config.yaml
n_layer: 21
d_model: 128
n_head: 8
n_kv_head: 8
head_dim: 32
d_mlp: 512
vocab_size: 1024
activation: "squared_relu"
norm: "rmsnorm"
norm_place: "pre"
norm_eps: 1e-06
positions: "learned"
qk_norm: true
attn_scale: 0.222
bias: "none"
tie_embeddings: false
parallel_block: false
extras: ["capped logits"]
init: "trunc"
init_std_qkv: 0.0856
init_std_o: 0.0
init_std_up: 0.0856
init_std_down: 0.0
optimizer: "muon_variant"
lr: 0.0176
lr_mult_qkv: 0.5
lr_mult_o: 0.691
lr_mult_down: 1.5
beta1: 0.95
lr_head: 0.0103
warmup_steps: 93
schedule: "wsd"
decay_fraction: 0.837
decay_shape: "linear"
final_lr_fraction: 0.1
batch_tokens: 32768
seq_len: 512
doc_mask: true
train_tokens: 285900000
steps: 8725
dataset: "wikipedia_en"
Each number is 128 + 32 x the weight over its row's rms, rounded and kept within 0 to 255. Layers, rows and columns count from 0. The size above them is the row's rms in percent of the matrix's.

# layer 2 MLP up, 512x128, rms 0.241, rows 1-25, columns 64-127
size [ 50  71  72 120  61  62  82  94  68  91 159  54 124  61  92 170 133  76  84  68  73  81  58  70 111]
[[163 141 127 134 144 121 106  62 115 135 134 165 162 153 162 108 161 148 150 145 139  85  54 115 124 163 138 153 118 143  58 175  90 129 126 120 154 147 193 111 142 158 126 108 109 110 115 151 172  52  97  92 156 151 114 152 116 141 112 121  99  82 137  75]
 [170  88 115 137  92 108  93 105 164 169 163 205 110  67  83 114 102 124  87 124 157  41 106 135 136 120 122 133 102 138 105 112 199 137 168  78 131 179 155 149 143 125 155 159 155 202 121  85  80 117  64 136 183 148 160 178  97  70 134 123 107 128 131  71]
 [192 130 109 140 149 153 111 103 149 130 137 121 112 109  68 123 119 114 206 149 115 128  97 100 153 100 136 100 184 102  94 132 133 134 132 106 131 127  91 143 127 132  82 104 129  96 117 127 174 192 138 166 148 171 178  91 131 156  95  98  91 154 116  49]
 [194 105 144 150 110 160 138 129 107 189 118 104 116 147  99 207 161 101  92  81 131 186 105  94 114 103 115  89 103 103 191  47 132 185 126 106 148 124 154 142 135 148 149  80  91 165 164 130  89 110 161 165  99 120 117 131 139  87 126 131 120 172 157 102]
 [ 87 190  41  98 155 154 134  93 140  83 123 170 161  68  98 133 123 103 129 200 218 100 153  98 104 157 132 170 133 125 109 157 138 163 111 109 106 116 181 124 160 123 138 129 132 153 188 115 157 153  76 158 116 128 114 124 137 110 119 121 135 137 121  73]
 [165 145  68 133 149 153 108  87 160 202 109 185 102  70 133  90 147 160  96 119 160 105 102 137 165 198  97 128 132 142 105 104 102 110 118 103 153  87 144 125 134 149 106 106 140 156  64 137  91 109  75  97 133 126 162 133 157 117 124 116 124 117 126 135]
 [123 139 109 114 187 129 112 103 162 181 158 190 134 117 111  91 127  76  60  85 132  62 112  82 119 107  99 144  93 132  48 183 103  83 105 132 138 141 155 107  97  97 155  97  95 109 116 123 178 138 115 113 106 162 132 124 144 177 161  74 130 141 111 128]
 [189 136 103 134  93 121 118 133 100 148 141 126 213 147 123 156  86 159 132 169 171  42 126 133 122 119 105 122 111 115 111  84 182 169 106  43 101 111 180  97  97 155 110 125 110 118 139 173 139 162  81 129 190 160  91 114  84  36  62 172 190 108 104 118]
 [186 149 117  96 165 152  88  95 114 144 137 150 151 106  88 133 137  73 129 147 153 164 105 148 149 103 111 137 110 156  56 162 130  96 142  71 186  88 171 184 116 103  49 141 163  95  98 101 134  77 130 102 148 149 163  99 130 133 148  99 108 167  93 106]
 [143 147  48 130 120 114 134 115 104 107 142 131 164 137 113 148 139  86 111 118 185 109  99  81 144 126 103  90 144 128  57 144 154 117 110  79 222  96 102 133  87 107  93 145 144 118  77 131 163 150 155 147 170 147 105  89 161 139  48  93 124  80 131  95]
 [164 100 140 128 144 164 140 108 136 145  90 154 125 109 102  30 211 137 113  82 136 170 108 132 131 123 110  81 168 173 109 156 112 112 127 198 165  89 156 182 160 147 118  50  84 124 174 155 118 129  81 111 100 122 126 143 126 128 110 100 131 123 168 216]
 [186 103  48 151 133 148 128  95  64  78  99 159  91 117  87  95 123 106 114 122 160  95 158 138 163  97 120 108 133 158  71 148 112 100 179  69 113  84 152 128 120  92  67 166 148 143  97 122 146 115  63 165 109 152 166  72  88 172 115  86 137 116  78 101]
 [ 66  97 141 108 125 172 165  82  99 113 119 128 144  83 156 140 108  83 107 136 155 101  63  86 145 180 124 115 121 157 107 151 136 112 120  62 174 130 183 103  69  70 110  84 110 151 122 103 110 111  68 109 143 166 101  87 155 155 177 104 132 146 120 136]
 [135 121  96 108 127 133 104 110 124 111 116 129 179  85 122 173 210 130 118 141 150 134  65 151 126 154  86  83  96 136 106 147 171 172 192  99 171 109 123 153 132 148 138 193 160 109 106 134 153 119  87  70 160 170 137 129 139 114 103  84 162 122 103  60]
 [116 107  77 157 141 152 150  84  76 141 130 125 137  87  81 111 124 114 109  93 146 110  59 107 113  75  83 148 142 181 106 127 166 133 208 126 115 124 118 136 158 158 140 168  68 171 119 140 140 168 159 138 141 151 232 111 121  98 138 129 153 112  58  87]
 [179 126 174 145 181 186 107 142 126 218  92 113 130 113 145 148 157 102  94  77 128 164 115 167  88 124  96  75  97 132 140  45 161 168  89 114 108  63 113 146  66 141 125  91 115 124 136 113 103 128 124 195 109 133 136 128 119 147 147 114 117 148 121  97]
 [ 63  77 112 145 164 187 111  85 119 135 109 145 137 178 138 134 164 152 145 141 121  92 103 176 124  56 128 139 103 177  88 102 146 127 110  85 122 158 161 159 130 141 144  93 111 135 149 102 157 188 119 177  99 121 145 127 108 128 165 149  80 110 115 128]
 [ 82 108  58 134 112 127 145  95 144 106 145 159 135  49 156 118  99 101 177 106 159  75 147 137 166 144  72 150  66 146 103 113 179 210 136 119 137 126  84 133 138  85 146 159 110 119  76 137 153 109 125 175 121 162 112 146  99  95  81 129 143 119 131 160]
 [107  83  64 158 181 122 129 104  98  86 131  94 145 100 110 138 130  43 142 104 203 112 194  69 176 148 112 138 120 124 111 150 103  96 102 114 146 155 188 116  79 106 121 127 128  97 134 135 104 146 125 127 110 159 156 111 197  93  94  99 143 151 153  96]
 [126 101 127  85 133 118 202  80 149 135 178 144  81 127  92  95 111 102 121 133 238  85 113 148 163 137  70 131 118 146  87 136 135 144 114  85 144  85 166 111 128 160 155 113  79 153  79 112 123 148 117 111 153 191 121 157 138 144 133  93 132 154 155 128]
 [189  88  98  86 112 167 112  28 119 105 100 175 167 118 135 128 146 128  93 102 152  88  67  99 128 149  82 108 153 147  36 181 125 189 174  96  89 132 129 129 132 124 136 153 165 107  90 145  76 120  79  98 159 108 156 147 125 107 100 115 183 120 143 103]
 [170  93 112 130 130 113 129  82 211 133  92  83 139 121 130 148 119 113 139 129 151 136  73 120  71 150 137 146  83 103 110  92 119  72 106 121 169  93 135 125 128  62  78 140 133 154 135  72 103 102  88  71 120 183 144 169  77 108 123 118 146 169 100 137]
 [180 120 123 157 122 170 101  69 143 131 108  87 144  89 140 120 124 112 145 125 174 100 137  86 123 151 129 131 138 139  91 215 149 183 162 109 181 137 177 118  86 106 104 115 104  95 108 131  70 115 118 113 162 147 158  81  95 104 155  93 140 154 125 129]
 [143 138  74 158  76 124 179 109 133 120 105 160 178 101 117 136 151  60 100 130 175  75 101 184 117 109 116 124 120 138  95 139 170  86  88 131 161  91 138 136 135 118 131 112 157 123  80 101  90 128 150  45 152 185 141  87 123 116 109 103 112 128  57 103]
 [142 102 196 123 164 126 143 132  94 193 130  95  71 123 107 107 142  77 134 140 192 128 122 164  83  92 108  79 121 160 125 102 201 177 127 112 119  55 109 119  41 129 138 129 107 197 121  73 131 106 136 144 164 159 138  71 121 167 124 111 140 126 140 150]]
# layer 2 MLP down (transposed), 512x128, rms 0.201, rows 1-24, columns 64-127
size [ 67  76  90  94  80  87 100 100  81 103 120  63 117  81 106 117 107  83  87  75  70  97  81  79]
[[117 172  79 138 116 132 116 129  89 106 117  93 140 118 138 105 216 101 136 148 151 159 141 174  69 130  77 102 147 178 109 104  93 198 164  98 124 118 136 185 128 129 157 165 177 117 107 116 138 161  53 136 105 140 195 116 142 167 139 183 155 158 139 166]
 [ 95 105 131 136 116 158  87 181  98 156 149 108 191 144 120 132 119 104 144 142 150 123 118 136 114 174 167 114 117 104 116 116 177 173 113 147 142 132 149 151 125 167  97 132 102  89 124 151 145  51  99 134 124 107 152  94 115 103 193 129 161  47 145 151]
 [106 157 103 137  81  81 129 141 148  78 171  78 188  94  62 153  66 130 165 100 120 156 172 115 105 122 128 132 141  87 133 156 200  43 156 169 146 188 103 132 122 156  74 140  69 126 190 164  97 118 134 157 107  96 112 159 140 182 179  98 139  88 121 147]
 [ 66 122 133  89 123 105 148 152 104 100 142 139 131  51 128 110  57 116  72  62 132 144 175 106 107 161 174 151 112 116 122 153 145 164 116 151 157 167 133  85 117 137 209 141 184 120 143 142 107 189 160 153 147 145  71 118 109  78 103 173 130  80 146 117]
 [ 46 149 126  86 103  93 148 180  79 164  54 103 164 100  86 156 101 104 125 152 145 178 144  84  96 139  81 136 180 138 152 104 118 144 131 139 127 135 143 122 133 126 160 121  98 206 149  95  90 105 105 101 158 133 153 143 144 132 166 116  95 102 169 167]
 [104 134 109  88 147 142 103 125 167 162 100 132 150 100 152 137 136 138 141 152 115 130 152 191  91 145 120 162 133 136 141  64 156 175 170 124 102 152 122 156 122 117 157 134 176  73 151 118 150 183 147 159  75 122 131  94 113 114  82 102  85  76 177 143]
 [108 128 172 112  86 147 116 156  86 187 105  93  86  40 187  76 123 137 110 122 181 181 112 124 142 136 154 114 150 140 154 173 113 153 121 158 120 112  99  98 146 106  72  99 131 132  99 102 123 154 138 157 136 146 109  95 159 119 103 137 116  68 143  99]
 [ 88 122 108 160 109 161 111  80 112 122 154  57 118 115 130 103 125 135 130  57 113 118 160 111  99 134 122 146  97  45 101 135  77 197 132 119 127 153 110 108 156 159 140  72 164 137 188 153 107 126 134 156 131  93 105 113 148 177 131 212  74 104 117  95]
 [167 125 115 132 150 130 129 118 154 128 139 120 113 119 147 153 170 160  91 104  74 147 164 108 126 126 143 128 140 143 212  88 134 140 111  71  44 108  75 177 103  93  83 117 110 102 118 153  89 168  54  85 129 193  55 156 115 120 121  90 155 134 166 152]
 [110 104  88 171 140 143 171 155 152 187  91 160 140 125 130 154  88 116 167  82  89 130 162 146 166 193 131 180 126 147 118 116 169 137 117 162 116 119 107  83  56 112  83 182 165 159 124  85 125 136 155 140  97  81  83 106 118 141 144 139  88 169 119 158]
 [143 129  93 136 175 139 137 148 143 103 149 202 165 147 132 159 152 140 129  62 132 108 125 118  29 104 135 145 148 136  89 151 126 166 113 124 157 188 123 105  85 104 134 142 161  89 139 161 179 156 135 162 120 158 157 149 150 132  74 111 164 139 157 110]
 [ 66 187 116  63  77 117 138 203 107 157 129 128 171 153 107 140 116 117  87 169 124 152 147 112 107 150 115 144 153 118  83 126 129  92 135 144 129 124  97 145 133 139 140 131  91 137 115 110 110 147 119 136 148 218 166 128 160 154 142 155 132 102  98 112]
 [149 142 108 180  87  87  88  98 209 123 152  94 171 152 179 156 150 105 115 103 136 142 149 186  73 187 101 150 143  65 102 152  89 118 156 112 202 163 102  71 197 159 138 106  74  99  94 128 145 169 116 163 129 109 118 165 109 104  96 110 161 170 144 176]
 [151 163 172 100 150  96 135 133 167 113 168 127 118  92 105 185 160 119  70 141 162  97 126 102 111 121 121 148 165 123 159  72 129 142 118 142  84 162  90 114 140  56 127 156 110 100 105  95 121 112 154  85 154 207 172  91 125 138 156 144 117 144 143 101]
 [147 118 114 122  86 118 159 147 164  87  90  59 148 124 115 115 131 142 158  73 122 158 121 166 111 136 118 111 138 104  82 133 129 106  52 115  96 111 108 125 145 122 126 134  57 120 147 147 155 105  98 181 146  96   9 131 127 103  83 138 109 129  95 145]
 [124 113 124  76 109 135 125 128  69 165 146  99  96 148 104 110 107  67 111  41  96 190  94 141  93 122 162 151 140 165 144 181 137 156 103 157 187  85 117 151  97 131 132 108 123 140 165 124 108 113 171 143 175 148 131 159 131 111 125 124 121  90 167 103]
 [ 64 107 146 120 156  81 164 161  98 103 159  54 179 166 115 142 135 135 127 118 136 103 137 117 148  77 101  77 110 131 177 192  91 185 140 122 142 132 120  96 103 166 131 105 161 152 121 105 138 188 150 152 144 102 127 123 107 135 162 204 188 153 121 150]
 [ 97 175 113 106 101 141 153 112  58 122 109  66 128 113 194 151  95 111 106 103 111 190 159  99 116 149 177  92 142 137 128  83 154 149 160 159 194 120 145 144 126 166 112 130 163 134 111  93 138 151  88 140  61  91 159 134 127 142 125 147 126 104 159 135]
 [115 168 118 124 118 145 136 187 163  78 146 202 140 107 137 181 150 180 125 157 120 183 127  68 146 109 121 111 137 137 118  98 186 161 104 154 145 133 134  72 130 170 119 124  85 158  99 157  74 170 120 167 108 127 122 146  96  77 133 155 119 106 150  83]
 [112 131 125 145 178 121 106 138 104 128 167  73 128 144 171 125 192  94  99 164 123 165  85 139 145 155  66  90 145  71 102 102 122 151 160 124 121 133  97 130  98 132 101 118 163 111 119 106 101 113  75 120 105 158 133  75 164 109 126  58  89 149 147 109]
 [ 91  93 124 179  92 100 114 148 143 121 101  98 134 125  90 156 159 141 113 148 156 143 133 125 125  51 114  91 112  98 149 122 181  81 103 107 136 122 119 144  41  69 120 117 192 137 169  68 143 103  72 162 123 134 137  74 141 104 125 154 139  78 102 138]
 [ 89 152 136  83  88 178 122 130  90 113 126  67 169  98 112  87  97 151 108 156 104 162 145  97  98  43 155 103 168 125 127 146 118 106 166 171 157 123 158 106 123 156 175 171 121  92  97 108 100 157 149 114 115  87  66 107 167 101 162 116 146  97  94 156]
 [144 135 162 140 124 150 142 109 155  97 119 133 161 153 107  67 124 116 124 156  98 117 152 125 126 140 134 156  77 107 134 103 114 109 170 154   0 171 123 154 149 100 188  66  85 116  96  90  92 151  84 124 183  93 145 152 153 188 171  54 114 126 127 144]
 [120 109 133  35 102 118 133 164 111  94 103  51 132 116 175 110 140 135 161 153 114 172 135 105 144 135 145  30 207 105 138 174 122 127 113 142 203 136 118  96 129 126  53 105 114 153 125 115 145 162 161 150 136 161  78 120 142  89 123 114  83 132 121 142]]